Part of a small language model's weights.
Size: 12 layers, width 384, 3 heads of 64, MLP 1536 quick GELU, vocabulary 8192, 20.9M parameters.
Architecture: LayerNorm before each block, no position embeddings, biases, tied embeddings, ALiBi, attention and MLP in parallel.
Training: 363M tokens, 5533 steps.
Each number is 50 + 10 x the weight over its row's rms, rounded and kept within 0 to 99. Layers, rows and columns count from 0. The size before them is the row's rms in percent of the matrix's.

# down: layer 2 MLP down (transposed), 1536x384, rms 0.0385, rows 714-782, columns 0-47
# up: layer 2 MLP up, 1536x384, rms 0.0635, rows 715-783, columns 0-47
down714 117:59 62 56 57 51 42 40 54 30 53 63 53 68 35 35 59 55 53 39 47 55 51 45 59 46 48 46 43 19 55 49 44 64 66 60 55 45 37 50 62 77 44 53 51 47 49 52 60
up715 108:54 62 48 45 50 48 53 58 47 26 41 49 44 44 65 39 57 53 58 42 48 45 44 52 45 39 43 53 62 52 47 43 35 52 43 65 72 44 55 49 58 53 64 40 55 45 44 51
down715 102:42 48 64 55 39 50 49 55 52 34 51 68 56 55 37 60 50 48 46 50 52 46 39 55 53 40 64 50 57 30 50 53 40 50 71 52 53 51 43 49 70 57 49 48 71 34 31 63
up716 096:49 40 60 51 37 45 67 42 53 49 48 66 57 35 60 54 34 49 56 46 36 55 55 58 51 20 44 45 63 52 57 49 44 45 48 44 69 53 38 47 51 36 63 51 45 56 47 50
down716 095:49 40 50 57 70 55 53 59 54 29 40 53 45 51 43 39 35 56 34 36 50 57 49 47 51 63 40 53 61 69 69 36 49 48 45 62 63 25 34 32 39 70 48 52 65 53 36 61
up717 112:44 51 55 49 37 45 67 51 47 24 51 63 39 40 60 58 30 60 55 55 48 47 54 57 50 45 72 46 52 57 49 67 38 48 46 46 52 44 66 61 57 56 56 49 36 40 50 56
down717 093:34 46 60 34 49 56 39 44 41 60 46 62 43 27 65 39 44 50 42 60 57 30 53 44 60 38 46 54 49 64 31 47 66 49 52 49 48 47 57 37 65 47 58 61 43 54 48 37
up718 100:54 29 60 41 35 60 61 53 60 47 46 50 32 45 53 43 41 46 44 60 39 57 69 40 52 35 54 58 40 40 50 58 56 46 47 59 37 51 48 67 54 28 57 56 42 55 60 28
down718 104:66 31 45 36 57 54 58 36 38 59 66 41 54 51 61 48 61 56 57 46 49 38 41 48 32 50 54 48 61 53 47 42 56 38 74 50 51 25 51 44 76 41 64 54 57 64 65 32
up719 115:45 48 59 29 39 56 60 44 49 41 44 50 51 44 48 31 48 66 70 71 43 53 57 63 40 51 51 45 45 71 58 35 35 58 66 44 61 40 67 75 51 24 56 62 34 57 46 47
down719 092:41 49 53 59 27 58 50 53 57 48 55 77 65 39 65 33 67 68 45 60 72 30 56 43 55 53 68 38 60 52 60 37 59 44 64 51 49 43 57 44 60 65 60 50 54 55 42 55
up720 102:46 47 53 30 44 57 46 50 44 21 53 54 42 50 45 28 36 50 37 48 48 48 48 35 47 57 52 57 39 52 46 56 48 70 34 53 41 50 64 56 47 42 60 49 44 48 51 70
down720 091:44 47 67 44 48 62 53 31 56 40 38 69 52 48 48 37 47 51 55 49 52 64 54 41 42 40 55 60 38 60 68 51 59 46 59 44 40 47 50 56 36 67 75 37 35 42 34 40
up721 097:51 36 52 55 50 60 48 44 59 50 43 58 47 49 66 46 59 41 46 36 46 54 52 55 60 35 55 62 41 27 35 54 54 46 34 65 46 56 60 50 52 40 43 65 56 67 29 48
down721 098:54 50 39 48 49 50 62 45 51 52 48 27 70 37 49 34 28 29 49 44 58 37 36 50 33 41 38 45 58 43 50 30 50 58 54 47 48 55 38 50 46 47 52 47 48 63 58 44
up722 105:33 55 44 47 47 59 33 49 51 44 40 63 38 62 50 53 46 66 60 55 57 58 50 59 48 44 53 50 59 56 42 41 46 50 60 53 68 46 48 63 63 40 47 53 47 71 50 56
down722 085:31 43 43 37 42 48 36 65 54 52 65 55 35 45 29 39 36 71 50 50 61 32 50 43 45 37 54 56 71 41 46 53 26 27 50 62 27 60 43 53 73 51 54 38 31 34 58 50
up723 103:40 63 60 54 47 51 45 42 53 42 49 57 50 60 48 48 55 45 64 43 61 51 35 64 52 49 42 51 47 57 50 54 40 40 54 62 39 52 69 59 67 61 45 46 53 45 55 38
down723 096:47 58 53 44 33 60 63 53 49 40 70 64 54 46 43 57 40 34 56 55 48 61 37 38 43 55 34 68 48 51 33 47 25 45 51 41 49 45 53 56 83 44 60 33 45 50 58 45
up724 083:21 52 49 46 46 59 37 38 50 57 51 79 42 46 68 58 48 30 35 33 60 52 42 52 45 45 53 44 57 50 46 45 50 43 50 58 48 55 53 48 50 42 53 50 51 62 53 58
down724 090:63 35 57 50 58 27 66 39 49 43 46 57 49 65 41 31 45 73 36 46 52 51 55 53 57 44 38 56 49 46 48 61 55 59 58 50 61 31 45 50 59 48 50 48 41 44 65 46
up725 096:53 60 64 48 29 62 56 43 52 56 58 73 58 40 52 32 50 51 45 52 50 44 47 43 47 43 41 52 39 56 64 36 50 54 57 51 52 54 48 57 47 33 66 45 44 60 30 53
down725 099:42 56 48 41 52 34 43 28 54 49 45 37 35 53 34 55 58 57 50 75 68 44 50 56 34 48 62 56 42 56 65 43 57 45 54 51 42 45 50 61 57 65 46 49 61 36 56 48
up726 097:55 39 40 36 49 62 46 64 44 30 56 60 63 34 53 37 49 53 50 49 46 63 54 52 37 43 48 47 50 38 48 40 55 50 45 46 65 47 66 44 57 30 51 42 52 49 68 57
down726 103:46 67 59 49 50 46 51 54 50 41 47 40 40 45 44 63 54 56 63 57 53 46 33 30 48 51 43 60 36 51 54 59 63 42 52 55 68 44 47 47 56 52 47 57 47 57 48 43
up727 115:54 43 64 44 46 65 41 64 35 42 51 65 63 43 67 44 30 58 54 30 40 58 56 37 44 41 49 51 49 35 34 54 58 54 51 52 46 51 58 47 60 49 53 52 35 50 52 38
down727 108:42 56 58 33 71 47 47 54 35 71 35 38 63 32 40 58 52 73 64 49 42 65 61 50 43 56 52 49 42 55 66 69 52 64 60 46 52 47 35 52 67 54 54 54 62 43 43 20
up728 098:28 51 34 57 28 59 44 42 52 43 47 65 49 34 73 55 29 43 42 58 59 58 46 49 66 41 43 47 48 57 52 54 50 35 51 46 62 36 67 68 52 36 57 58 37 53 69 48
down728 075:41 59 52 49 55 49 53 55 45 61 57 46 48 33 56 42 39 58 55 48 49 51 57 49 49 49 44 46 44 40 45 38 51 32 49 46 42 49 47 52 82 44 52 46 60 51 49 37
up729 102:57 25 54 52 49 72 42 50 50 47 35 50 36 58 43 53 53 61 47 48 54 49 54 64 61 24 58 47 46 39 57 56 30 49 58 57 62 46 48 63 62 33 58 48 57 50 54 50
down729 080:50 48 39 35 65 33 63 55 42 38 27 43 59 44 60 40 43 48 48 67 59 45 72 34 49 63 58 53 47 31 40 42 37 50 47 50 58 46 45 49 79 35 61 30 46 56 42 49
up730 091:49 53 53 37 50 52 50 37 50 43 23 31 55 47 47 41 47 49 48 48 39 48 53 51 39 47 59 47 38 54 49 44 56 64 31 57 42 45 59 44 59 50 64 44 43 49 44 72
down730 098:54 37 35 63 42 59 46 48 54 29 50 78 64 67 36 44 62 49 37 40 41 43 59 38 51 57 57 57 50 49 48 50 54 48 47 55 48 45 36 58 79 53 54 60 64 46 31 51
up731 097:58 46 68 40 28 43 47 68 48 46 49 61 67 26 62 40 54 65 46 38 49 69 57 75 46 49 56 36 54 52 53 52 49 48 56 58 56 41 50 63 61 26 45 50 54 54 50 51
down731 105:44 43 46 53 52 54 44 47 39 49 47 48 61 43 49 40 65 54 41 57 60 62 37 41 48 46 34 48 51 69 55 64 46 49 46 53 55 61 48 66 57 43 64 48 68 75 50 50
up732 104:46 29 36 58 64 54 35 60 56 45 30 56 59 57 60 24 51 46 55 56 57 38 48 43 29 36 57 48 47 40 58 38 51 57 46 52 66 41 56 59 58 27 58 42 45 62 44 57
down732 095:65 45 57 40 44 52 30 34 47 49 58 64 61 51 47 50 54 53 38 58 48 27 74 41 54 49 61 68 46 32 50 41 54 41 71 48 61 54 51 60 60 39 49 44 54 42 53 55
up733 082:28 25 55 53 46 48 44 42 38 44 39 53 49 42 66 30 48 37 45 70 48 57 48 36 39 54 37 51 37 40 63 36 47 41 60 52 40 44 40 35 36 37 57 60 54 54 36 40
down733 093:49 70 47 49 38 64 48 57 67 57 51 79 49 43 40 69 51 54 45 31 60 40 58 68 47 50 55 74 49 49 31 57 40 49 36 54 50 49 75 73 79 69 36 52 55 74 49 49
up734 100:58 30 46 39 60 57 51 52 55 56 48 47 64 54 53 51 53 63 57 78 39 54 66 48 67 27 55 39 44 49 52 27 33 57 56 45 62 41 51 69 68 36 48 45 45 49 50 45
down734 111:44 63 45 67 38 62 36 46 49 50 54 62 41 72 58 50 26 43 56 51 49 41 54 49 50 55 50 51 30 62 65 52 50 53 32 61 51 52 65 46 63 50 53 48 53 59 24 52
up735 095:55 45 52 53 49 67 61 63 51 61 24 54 57 48 44 48 43 46 35 54 51 50 67 45 46 45 32 41 41 42 34 49 54 51 40 49 70 35 28 60 64 23 57 61 52 53 35 49
down735 097:78 58 43 52 51 53 44 53 48 74 66 33 51 52 41 55 49 41 53 54 48 52 58 56 53 56 44 34 47 37 42 36 48 44 40 42 55 49 40 62 99 39 55 54 41 46 59 71
up736 111:60 39 58 48 65 55 64 37 54 39 56 40 63 38 48 44 65 45 35 56 59 66 59 47 43 37 62 52 57 35 66 48 38 40 55 52 64 35 53 48 63 34 55 53 34 56 52 39
down736 103:56 59 65 51 65 59 65 69 71 58 64 47 48 42 51 46 41 39 54 39 60 61 49 39 50 51 51 63 40 41 45 42 42 37 34 61 47 44 37 55 64 52 48 38 36 53 48 34
up737 101:57 39 50 44 43 55 44 47 46 56 56 54 54 47 59 29 45 59 45 64 47 49 66 41 32 38 47 58 39 56 45 49 60 64 53 67 62 44 51 64 62 46 61 36 42 59 46 48
down737 098:54 57 43 46 55 46 31 44 44 46 49 60 59 54 59 33 50 51 47 56 51 56 58 66 44 48 59 52 52 53 55 41 62 49 55 59 55 35 51 43 63 38 79 41 51 62 36 70
up738 082:53 52 49 36 46 48 55 36 55 53 52 47 42 54 41 55 43 45 70 32 55 54 61 51 45 37 37 33 56 36 35 52 47 49 41 49 55 42 43 47 51 25 52 56 40 42 58 47
down738 086:45 68 41 42 71 50 41 46 54 61 60 53 60 57 53 52 66 32 61 41 43 46 42 42 66 61 61 35 51 63 40 46 49 48 55 55 62 54 62 37 54 71 46 40 68 37 36 66
up739 105:39 62 70 53 64 68 61 54 53 44 57 49 41 55 60 50 58 30 40 60 60 46 36 48 39 51 44 58 58 25 53 48 63 52 41 61 58 51 52 48 55 52 30 55 40 61 48 48
down739 110:50 50 60 50 46 67 45 39 60 52 51 50 48 41 52 46 48 47 58 53 47 31 48 47 49 47 43 61 57 63 47 53 67 49 54 48 41 52 60 60 37 65 32 48 58 53 49 58
up740 109:28 42 43 52 43 40 52 56 40 58 46 56 71 46 74 60 47 30 37 64 43 52 43 49 40 38 46 41 51 50 58 61 55 44 38 60 50 57 52 51 62 52 51 64 37 54 54 41
down740 097:51 57 57 49 45 43 34 41 50 51 50 58 35 43 47 53 79 65 71 45 52 52 41 70 46 56 36 49 53 47 71 46 46 62 37 58 60 33 45 29 69 49 50 62 36 53 60 45
up741 099:59 65 52 55 58 37 70 60 51 36 47 51 49 46 60 49 40 46 54 43 50 70 68 57 55 35 41 47 49 44 44 66 55 44 40 53 49 40 47 47 65 40 61 52 42 72 49 37
down741 107:62 26 44 48 57 40 68 50 61 50 49 33 38 61 33 46 38 58 35 52 31 44 47 43 59 56 50 55 49 40 42 41 45 58 41 68 42 65 45 35 56 47 47 56 59 45 54 45
up742 098:49 51 70 36 51 55 49 42 52 29 55 59 44 53 67 52 47 51 36 26 49 59 55 57 50 59 52 55 63 38 51 35 48 30 50 57 50 54 49 38 43 29 47 58 54 53 50 51
down742 098:61 58 54 64 44 50 42 37 53 47 56 47 55 54 39 31 70 52 51 89 42 44 38 35 49 40 54 52 44 51 53 39 54 47 46 52 51 47 36 59 64 50 37 59 47 50 58 52
up743 106:38 44 52 51 44 44 46 42 46 34 58 50 39 45 58 51 69 44 48 61 53 60 52 51 60 47 46 44 56 56 63 39 41 43 45 46 57 43 65 54 56 47 49 46 52 49 41 54
down743 098:53 44 58 34 54 59 42 60 57 46 32 59 50 54 61 41 53 55 52 42 34 58 53 30 60 58 55 42 41 69 42 52 56 43 51 48 61 60 40 44 59 44 48 31 59 40 43 58
up744 108:55 56 38 44 44 62 49 62 34 46 43 45 70 31 70 36 27 50 48 40 50 45 50 41 57 35 44 44 48 39 53 48 51 64 42 69 43 42 64 52 59 54 57 42 54 73 40 51
down744 090:50 60 56 60 49 51 35 54 66 43 54 59 49 44 62 44 51 42 44 49 53 53 47 48 40 35 48 53 27 65 34 51 47 52 47 53 53 43 54 35 85 54 44 41 50 69 49 63
up745 098:28 49 40 64 73 63 57 37 30 44 34 53 56 52 62 56 41 52 57 61 42 56 57 50 21 48 49 58 38 43 44 48 36 50 61 50 43 40 73 59 62 53 62 42 49 58 29 55
down745 094:34 37 34 53 57 52 40 57 70 52 50 59 71 69 32 52 45 61 51 61 51 44 62 41 58 57 44 63 35 45 61 52 59 58 50 43 36 52 58 47 76 50 55 48 62 32 43 52
up746 093:34 44 55 59 52 54 28 53 35 23 41 49 40 63 73 43 32 33 56 35 42 43 34 43 54 48 43 57 46 60 53 48 46 59 38 85 54 61 49 63 57 60 59 40 39 51 50 75
down746 091:40 40 37 53 67 51 36 50 76 68 30 57 57 45 53 45 47 61 47 37 42 39 41 65 51 50 44 53 41 48 47 55 49 64 54 65 41 66 38 55 61 56 56 67 61 47 55 45
up747 106:41 48 63 38 48 59 56 68 39 34 52 56 49 52 59 59 44 62 38 54 38 70 48 56 47 43 54 45 40 42 51 56 45 62 26 54 54 50 58 42 62 46 57 48 24 45 33 59
down747 103:39 42 50 60 39 45 44 43 50 49 48 46 45 63 40 45 44 52 76 54 45 41 52 35 65 51 41 71 31 34 29 42 60 56 57 45 58 37 56 49 74 64 62 58 57 50 34 59
up748 094:51 37 41 42 30 59 58 46 61 40 54 53 53 48 32 44 59 56 53 61 54 77 45 61 48 50 54 36 51 22 34 60 55 53 59 47 43 52 50 67 74 44 44 35 49 50 61 62
down748 105:48 43 46 47 41 55 45 56 43 54 42 39 42 38 54 42 56 52 57 40 41 52 46 56 61 45 57 51 57 45 34 50 74 35 56 26 50 43 57 43 39 56 49 56 50 52 42 48
up749 118:23 50 58 41 51 64 36 53 46 43 40 52 55 51 54 35 58 42 52 61 66 70 33 65 35 50 55 51 60 47 45 53 51 40 53 71 59 50 47 61 62 44 42 46 45 57 52 74
down749 115:49 56 52 57 65 31 65 42 44 51 36 48 38 48 69 40 48 72 49 52 33 58 44 49 62 52 37 54 38 57 51 57 57 38 66 47 54 42 63 29 44 50 42 50 49 61 45 49
up750 092:57 46 39 36 59 56 42 40 60 48 38 48 53 39 61 49 56 45 57 49 48 35 55 47 36 29 51 64 55 48 57 46 42 49 58 44 75 44 52 43 47 43 48 48 55 64 42 47
down750 093:30 46 42 46 64 54 55 39 57 65 67 39 44 54 52 40 60 48 53 55 69 39 61 41 39 53 49 55 69 57 33 50 58 37 59 44 49 53 37 63 56 55 50 30 42 47 49 64
up751 116:45 32 58 51 57 53 59 35 42 46 52 48 48 35 45 47 60 38 49 50 42 58 54 53 41 40 50 36 40 26 56 39 58 19 52 44 42 45 64 45 61 38 56 67 34 49 45 39
down751 118:56 49 48 43 58 50 49 53 59 44 45 00 47 54 54 54 36 56 38 51 48 46 41 46 36 70 40 61 52 54 65 49 51 44 68 63 51 56 56 45 00 36 43 76 59 45 46 50
up752 084:46 66 69 24 54 40 43 55 37 53 47 41 39 61 39 39 54 43 52 37 61 58 35 67 64 54 26 58 41 49 51 29 49 47 50 56 41 50 61 45 50 57 55 45 48 57 48 59
down752 097:39 49 53 47 55 57 42 46 55 61 70 80 44 55 62 42 61 50 64 45 39 47 58 51 46 46 52 38 56 39 36 35 72 37 42 39 63 45 48 51 75 54 42 49 67 45 50 38
up753 098:49 44 25 37 56 55 58 47 43 44 23 56 48 50 72 43 21 50 45 33 44 39 44 56 48 46 54 44 46 51 53 57 53 64 46 62 50 55 59 47 56 30 41 59 54 52 32 60
down753 092:46 44 55 40 51 60 47 45 31 62 44 57 50 43 53 49 61 54 58 67 34 32 37 68 56 46 46 48 26 19 55 62 31 45 47 45 53 39 47 39 63 55 58 47 36 49 69 35
up754 093:49 52 64 53 72 52 54 58 47 39 49 65 57 57 60 41 53 41 43 36 48 48 56 76 36 40 43 54 54 46 47 51 40 54 42 57 57 47 58 40 46 39 55 46 43 42 46 47
down754 098:44 57 47 62 43 43 42 44 68 59 51 59 40 46 39 64 54 53 62 49 60 49 47 23 55 58 42 41 59 75 54 51 61 53 52 52 42 55 32 52 37 68 59 57 38 62 64 73
up755 080:60 53 47 64 37 57 51 62 38 49 41 50 53 52 47 43 52 66 64 53 54 33 52 61 38 43 57 38 52 48 34 41 65 49 52 48 65 54 57 53 59 37 51 57 64 63 40 55
down755 090:54 46 58 49 69 56 53 35 47 24 52 44 37 51 51 64 18 35 33 48 62 73 47 31 54 60 42 50 58 59 42 54 42 59 44 35 53 32 53 34 45 37 48 57 56 28 45 52
up756 105:38 57 34 46 47 53 58 60 43 36 38 46 27 24 59 55 56 57 42 54 58 56 57 53 42 44 59 50 51 47 46 69 54 56 28 51 48 36 66 56 67 48 57 45 30 58 59 45
down756 098:37 62 49 43 38 54 46 46 34 45 41 53 53 36 56 44 55 51 53 61 61 53 54 33 33 53 26 40 27 52 68 50 57 46 57 56 55 54 42 39 74 46 51 42 57 64 37 55
up757 111:49 26 42 57 41 57 39 66 55 27 40 49 54 47 48 33 37 58 47 70 40 57 62 37 36 49 56 52 39 61 49 54 59 54 65 37 46 54 47 73 58 49 49 51 47 50 47 54
down757 107:56 48 53 63 44 59 63 53 74 61 60 53 46 65 36 53 52 34 50 46 49 56 46 60 55 58 58 50 41 47 46 45 57 71 59 54 46 48 59 70 48 56 60 51 57 43 74 55
up758 084:45 49 56 49 32 55 42 57 37 51 43 52 45 38 65 50 67 65 51 52 43 51 49 52 56 28 40 50 32 70 59 63 40 52 55 71 46 48 39 65 54 48 57 47 42 59 29 47
down758 079:39 38 55 62 54 48 42 48 68 46 37 31 44 53 49 48 54 63 41 35 56 57 46 34 78 54 26 50 62 49 50 47 59 51 47 57 54 64 51 37 24 33 56 62 52 55 44 60
up759 109:35 62 48 40 55 42 60 34 49 33 37 57 45 32 62 50 40 29 25 41 50 63 57 46 65 37 52 42 50 51 57 48 45 38 34 51 58 41 59 49 50 28 55 63 28 74 52 49
down759 095:66 56 53 33 57 59 34 58 52 40 43 59 41 51 43 59 51 54 46 55 41 45 49 66 51 47 37 55 54 30 48 50 63 47 30 54 46 42 48 66 73 37 43 49 62 33 70 48
up760 109:41 40 59 47 26 44 43 56 57 44 43 72 49 64 54 41 46 57 60 51 39 66 46 34 35 51 36 63 43 63 50 66 44 45 48 65 55 52 52 48 54 35 61 55 23 41 53 46
down760 104:49 65 50 40 59 44 56 36 45 46 67 59 43 57 45 47 43 38 66 58 44 64 56 43 49 34 54 43 39 35 56 52 49 54 52 43 62 53 38 55 69 52 38 42 64 40 52 54
up761 107:41 45 59 40 41 71 43 63 45 45 53 65 36 38 65 43 59 44 28 56 57 41 47 46 53 35 45 55 59 52 48 52 35 60 34 53 52 46 51 53 52 53 62 41 43 50 61 48
down761 100:36 63 56 46 49 49 52 60 42 57 27 45 48 52 54 63 26 51 55 25 44 56 66 28 81 54 53 46 40 49 40 42 49 33 57 52 44 44 57 54 72 48 50 49 45 54 60 49
up762 109:46 57 63 40 60 52 51 49 50 57 34 51 58 41 55 45 52 34 43 64 49 49 50 47 54 31 43 48 60 49 60 43 48 47 35 59 67 44 50 58 52 34 43 49 46 78 52 42
down762 103:44 67 60 38 53 39 33 55 59 47 61 50 51 51 66 43 63 39 48 51 39 43 42 60 56 54 55 45 51 61 55 59 42 65 52 45 55 22 71 43 66 53 68 50 28 44 41 53
up763 110:47 39 37 50 55 60 57 38 47 23 45 56 59 47 59 46 50 45 34 45 52 47 47 52 46 37 67 55 58 41 43 40 37 47 45 52 68 43 79 45 53 45 49 43 30 44 52 51
down763 095:57 51 57 58 49 38 44 51 51 50 52 59 58 60 47 47 53 51 42 47 52 61 42 68 63 44 69 41 48 62 37 47 46 55 53 47 38 47 67 47 80 35 47 38 51 53 52 66
up764 093:50 45 56 60 49 65 70 36 50 47 46 47 42 49 51 39 54 32 41 63 64 38 60 47 47 37 49 61 55 45 49 47 23 50 50 59 43 32 56 57 55 52 54 40 55 53 59 46
down764 080:46 47 69 41 57 53 40 47 52 44 52 64 53 45 60 64 41 38 44 34 52 53 52 61 61 67 41 36 49 41 67 58 46 47 31 45 40 48 33 42 68 45 56 44 43 47 62 44
up765 091:37 26 32 67 44 51 45 32 57 51 29 38 37 57 48 38 41 66 54 45 56 52 35 50 57 44 54 53 47 57 49 49 59 48 54 60 58 42 58 63 62 52 50 58 48 66 65 51
down765 097:37 28 61 55 62 34 64 53 43 38 69 56 77 60 74 50 51 50 35 80 29 55 50 56 43 54 57 37 53 32 50 57 47 59 48 45 66 53 54 47 69 57 64 61 34 42 37 40
up766 101:28 46 39 32 56 52 39 52 35 28 48 57 60 56 58 44 45 55 60 51 46 50 46 40 48 51 45 56 38 58 62 58 65 74 66 58 61 44 49 59 55 47 55 55 30 63 49 72
down766 099:42 41 43 47 66 56 61 43 60 88 36 28 50 40 59 72 42 54 64 63 34 58 45 60 50 42 43 45 41 58 43 36 70 46 46 61 48 38 55 57 75 51 43 44 43 51 44 44
up767 102:59 43 47 59 45 64 74 60 48 51 49 44 40 51 55 55 43 33 48 84 53 41 55 49 45 35 49 65 49 57 46 58 49 57 45 66 51 42 51 61 61 50 58 36 47 37 46 53
down767 096:25 47 38 50 49 46 61 52 60 45 35 47 50 62 52 38 58 54 44 70 54 55 54 41 31 39 47 58 48 51 39 55 48 54 51 36 48 70 58 58 54 69 73 46 65 35 50 66
up768 114:47 35 39 54 53 53 51 65 36 45 38 53 46 44 50 39 38 61 45 48 54 54 44 55 53 40 47 47 46 48 55 57 58 56 31 54 64 53 48 65 76 43 53 46 52 51 39 72
down768 125:54 59 45 65 54 33 41 68 63 39 41 64 64 53 61 50 55 35 50 63 57 54 36 36 50 44 55 50 48 60 44 68 56 51 53 48 59 44 50 45 70 66 43 41 50 42 38 53
up769 114:45 47 55 44 51 43 47 49 53 49 50 80 57 50 74 28 44 33 42 55 46 50 55 47 40 47 42 60 46 44 65 51 55 26 49 56 66 50 47 41 52 24 45 53 34 56 52 32
down769 110:36 76 40 49 54 54 37 50 65 49 46 70 60 63 52 54 57 50 60 27 43 47 40 52 45 55 27 51 52 48 53 43 61 49 62 56 51 49 70 67 49 66 36 50 59 34 53 69
up770 102:45 41 54 40 52 49 61 65 41 35 51 47 51 56 54 41 51 33 41 58 49 59 62 38 59 40 40 41 43 40 59 52 41 47 50 50 42 43 45 45 52 53 51 60 54 52 32 53
down770 100:37 68 58 63 46 62 49 35 35 59 52 27 46 50 67 45 56 60 57 52 40 61 52 35 59 47 52 40 35 40 47 56 38 31 67 50 44 54 49 50 26 52 63 53 58 47 41 72
up771 110:48 42 53 62 65 50 38 48 44 32 53 61 62 31 62 43 49 55 38 25 55 68 43 73 32 43 53 48 43 45 33 40 44 62 38 65 51 41 59 58 70 46 57 43 42 58 50 48
down771 106:51 67 41 36 52 53 57 68 42 42 49 41 57 45 59 51 67 43 47 61 33 45 38 71 54 69 44 47 37 51 55 49 61 55 38 51 68 50 45 41 63 42 70 49 50 60 41 37
up772 098:44 52 53 34 56 54 46 63 60 49 52 55 49 28 69 29 34 52 33 54 45 61 59 36 57 37 47 63 46 57 52 39 44 53 38 47 41 48 41 39 54 34 50 51 41 51 53 67
down772 094:49 42 59 50 48 56 70 41 67 39 35 66 29 63 29 48 48 45 33 40 52 52 53 46 63 58 39 59 56 28 35 52 46 48 53 56 52 45 67 55 74 43 52 44 77 70 57 60
up773 101:42 33 73 47 57 51 52 43 51 32 47 54 50 54 56 43 47 52 49 47 46 56 52 43 61 53 49 58 34 49 53 42 34 46 39 38 39 61 55 49 49 45 51 62 35 45 44 46
down773 114:58 59 58 59 51 41 43 54 45 53 43 31 49 42 54 64 53 38 51 38 37 43 44 25 39 53 37 57 22 53 68 69 69 52 44 47 60 69 48 64 12 39 51 76 42 52 40 36
up774 104:39 49 49 51 60 70 57 53 42 46 32 43 43 41 41 43 40 56 45 53 40 39 52 59 40 47 60 39 45 34 51 51 43 39 39 67 43 52 52 54 55 42 58 48 63 58 54 48
down774 091:54 44 53 61 53 35 58 57 58 54 62 72 54 41 39 62 43 38 44 62 52 52 36 57 64 48 40 68 51 42 44 62 48 63 40 36 62 51 65 37 85 33 45 42 61 46 47 42
up775 098:45 49 54 42 48 42 39 62 51 34 31 62 46 44 56 60 41 45 62 48 51 56 55 44 39 36 57 43 50 47 44 57 70 58 33 63 51 42 52 49 54 54 58 48 39 57 35 47
down775 094:43 57 44 36 45 55 47 51 47 50 45 65 50 55 54 31 42 70 63 51 48 44 28 49 48 32 43 45 56 45 43 49 56 58 39 42 23 34 44 44 72 71 50 36 55 53 58 46
up776 096:52 44 43 61 59 55 50 30 50 33 50 55 53 57 65 50 38 21 47 64 54 34 42 44 42 48 52 61 41 65 52 67 50 66 41 49 55 31 78 45 60 38 59 40 40 54 57 50
down776 097:43 48 60 40 37 37 47 53 48 58 54 54 57 42 63 44 61 51 61 55 43 53 45 50 63 43 45 41 38 48 48 47 60 46 48 60 78 32 51 37 62 56 56 52 66 51 64 50
up777 107:37 38 65 60 50 65 50 36 61 56 49 58 37 43 38 53 60 40 50 59 59 57 47 34 67 53 51 56 40 34 58 41 49 27 53 48 35 56 52 63 54 39 57 54 45 73 59 58
down777 093:41 52 56 60 55 52 46 77 51 59 49 58 38 45 54 65 41 59 45 37 63 49 45 51 35 58 44 47 43 58 49 36 56 58 50 38 54 47 65 49 97 67 33 47 64 54 54 50
up778 095:54 34 38 57 41 64 67 62 65 21 33 52 48 61 42 25 24 52 51 59 46 41 51 49 48 53 53 40 50 44 51 51 31 54 64 53 48 49 67 53 58 27 29 53 55 48 34 72
down778 089:33 62 38 49 52 56 53 62 45 36 62 74 47 48 60 28 64 48 69 47 52 60 53 45 45 40 43 57 60 41 44 42 49 32 61 47 53 49 42 46 57 57 32 71 48 46 49 38
up779 112:52 55 50 42 66 39 64 36 49 34 53 57 57 44 60 46 49 26 37 51 59 48 45 47 33 32 68 53 49 41 57 57 31 58 33 56 63 37 65 37 56 50 58 45 40 65 50 40
down779 112:58 53 60 49 55 26 53 54 56 51 34 60 34 38 58 48 43 54 55 49 35 55 41 53 47 68 57 30 34 52 62 52 49 41 52 49 49 45 39 36 58 49 64 46 33 47 50 45
up780 094:48 35 55 47 54 53 54 46 33 49 25 52 55 44 55 42 60 53 70 49 61 45 48 50 40 30 59 46 66 55 56 51 60 47 48 56 66 61 31 39 54 61 54 50 52 59 32 38
down780 099:58 61 44 65 68 46 59 58 62 48 47 35 50 54 52 58 41 59 51 38 58 68 55 54 44 59 44 62 35 55 47 40 38 58 38 50 37 54 65 42 50 51 46 46 44 41 40 67
up781 114:41 44 47 53 53 63 48 56 57 43 12 52 42 46 54 40 56 55 51 51 51 41 55 41 48 40 50 42 60 53 58 65 50 55 45 77 73 65 59 49 61 53 46 58 43 60 27 69
down781 109:48 50 29 58 58 52 31 39 60 75 42 58 44 57 51 44 66 68 54 41 47 47 55 49 57 56 53 38 34 54 51 78 34 32 60 64 49 48 56 58 67 33 53 51 33 41 64 37
up782 082:62 47 59 56 39 71 54 33 47 52 45 47 31 47 34 52 42 54 61 34 59 41 56 50 47 46 48 45 53 36 52 40 53 42 46 61 51 42 51 54 58 49 57 49 52 58 47 47
down782 099:51 46 43 42 49 55 49 48 48 60 58 24 32 69 60 44 34 47 42 71 39 65 43 40 54 60 38 53 58 55 50 65 52 62 47 45 47 43 57 43 39 28 58 46 54 46 52 57
up783 105:56 34 49 47 59 55 57 26 39 32 58 67 49 36 57 43 54 50 47 53 42 32 52 52 50 20 74 50 45 40 58 43 50 66 51 47 59 48 56 39 59 40 58 49 37 47 42 50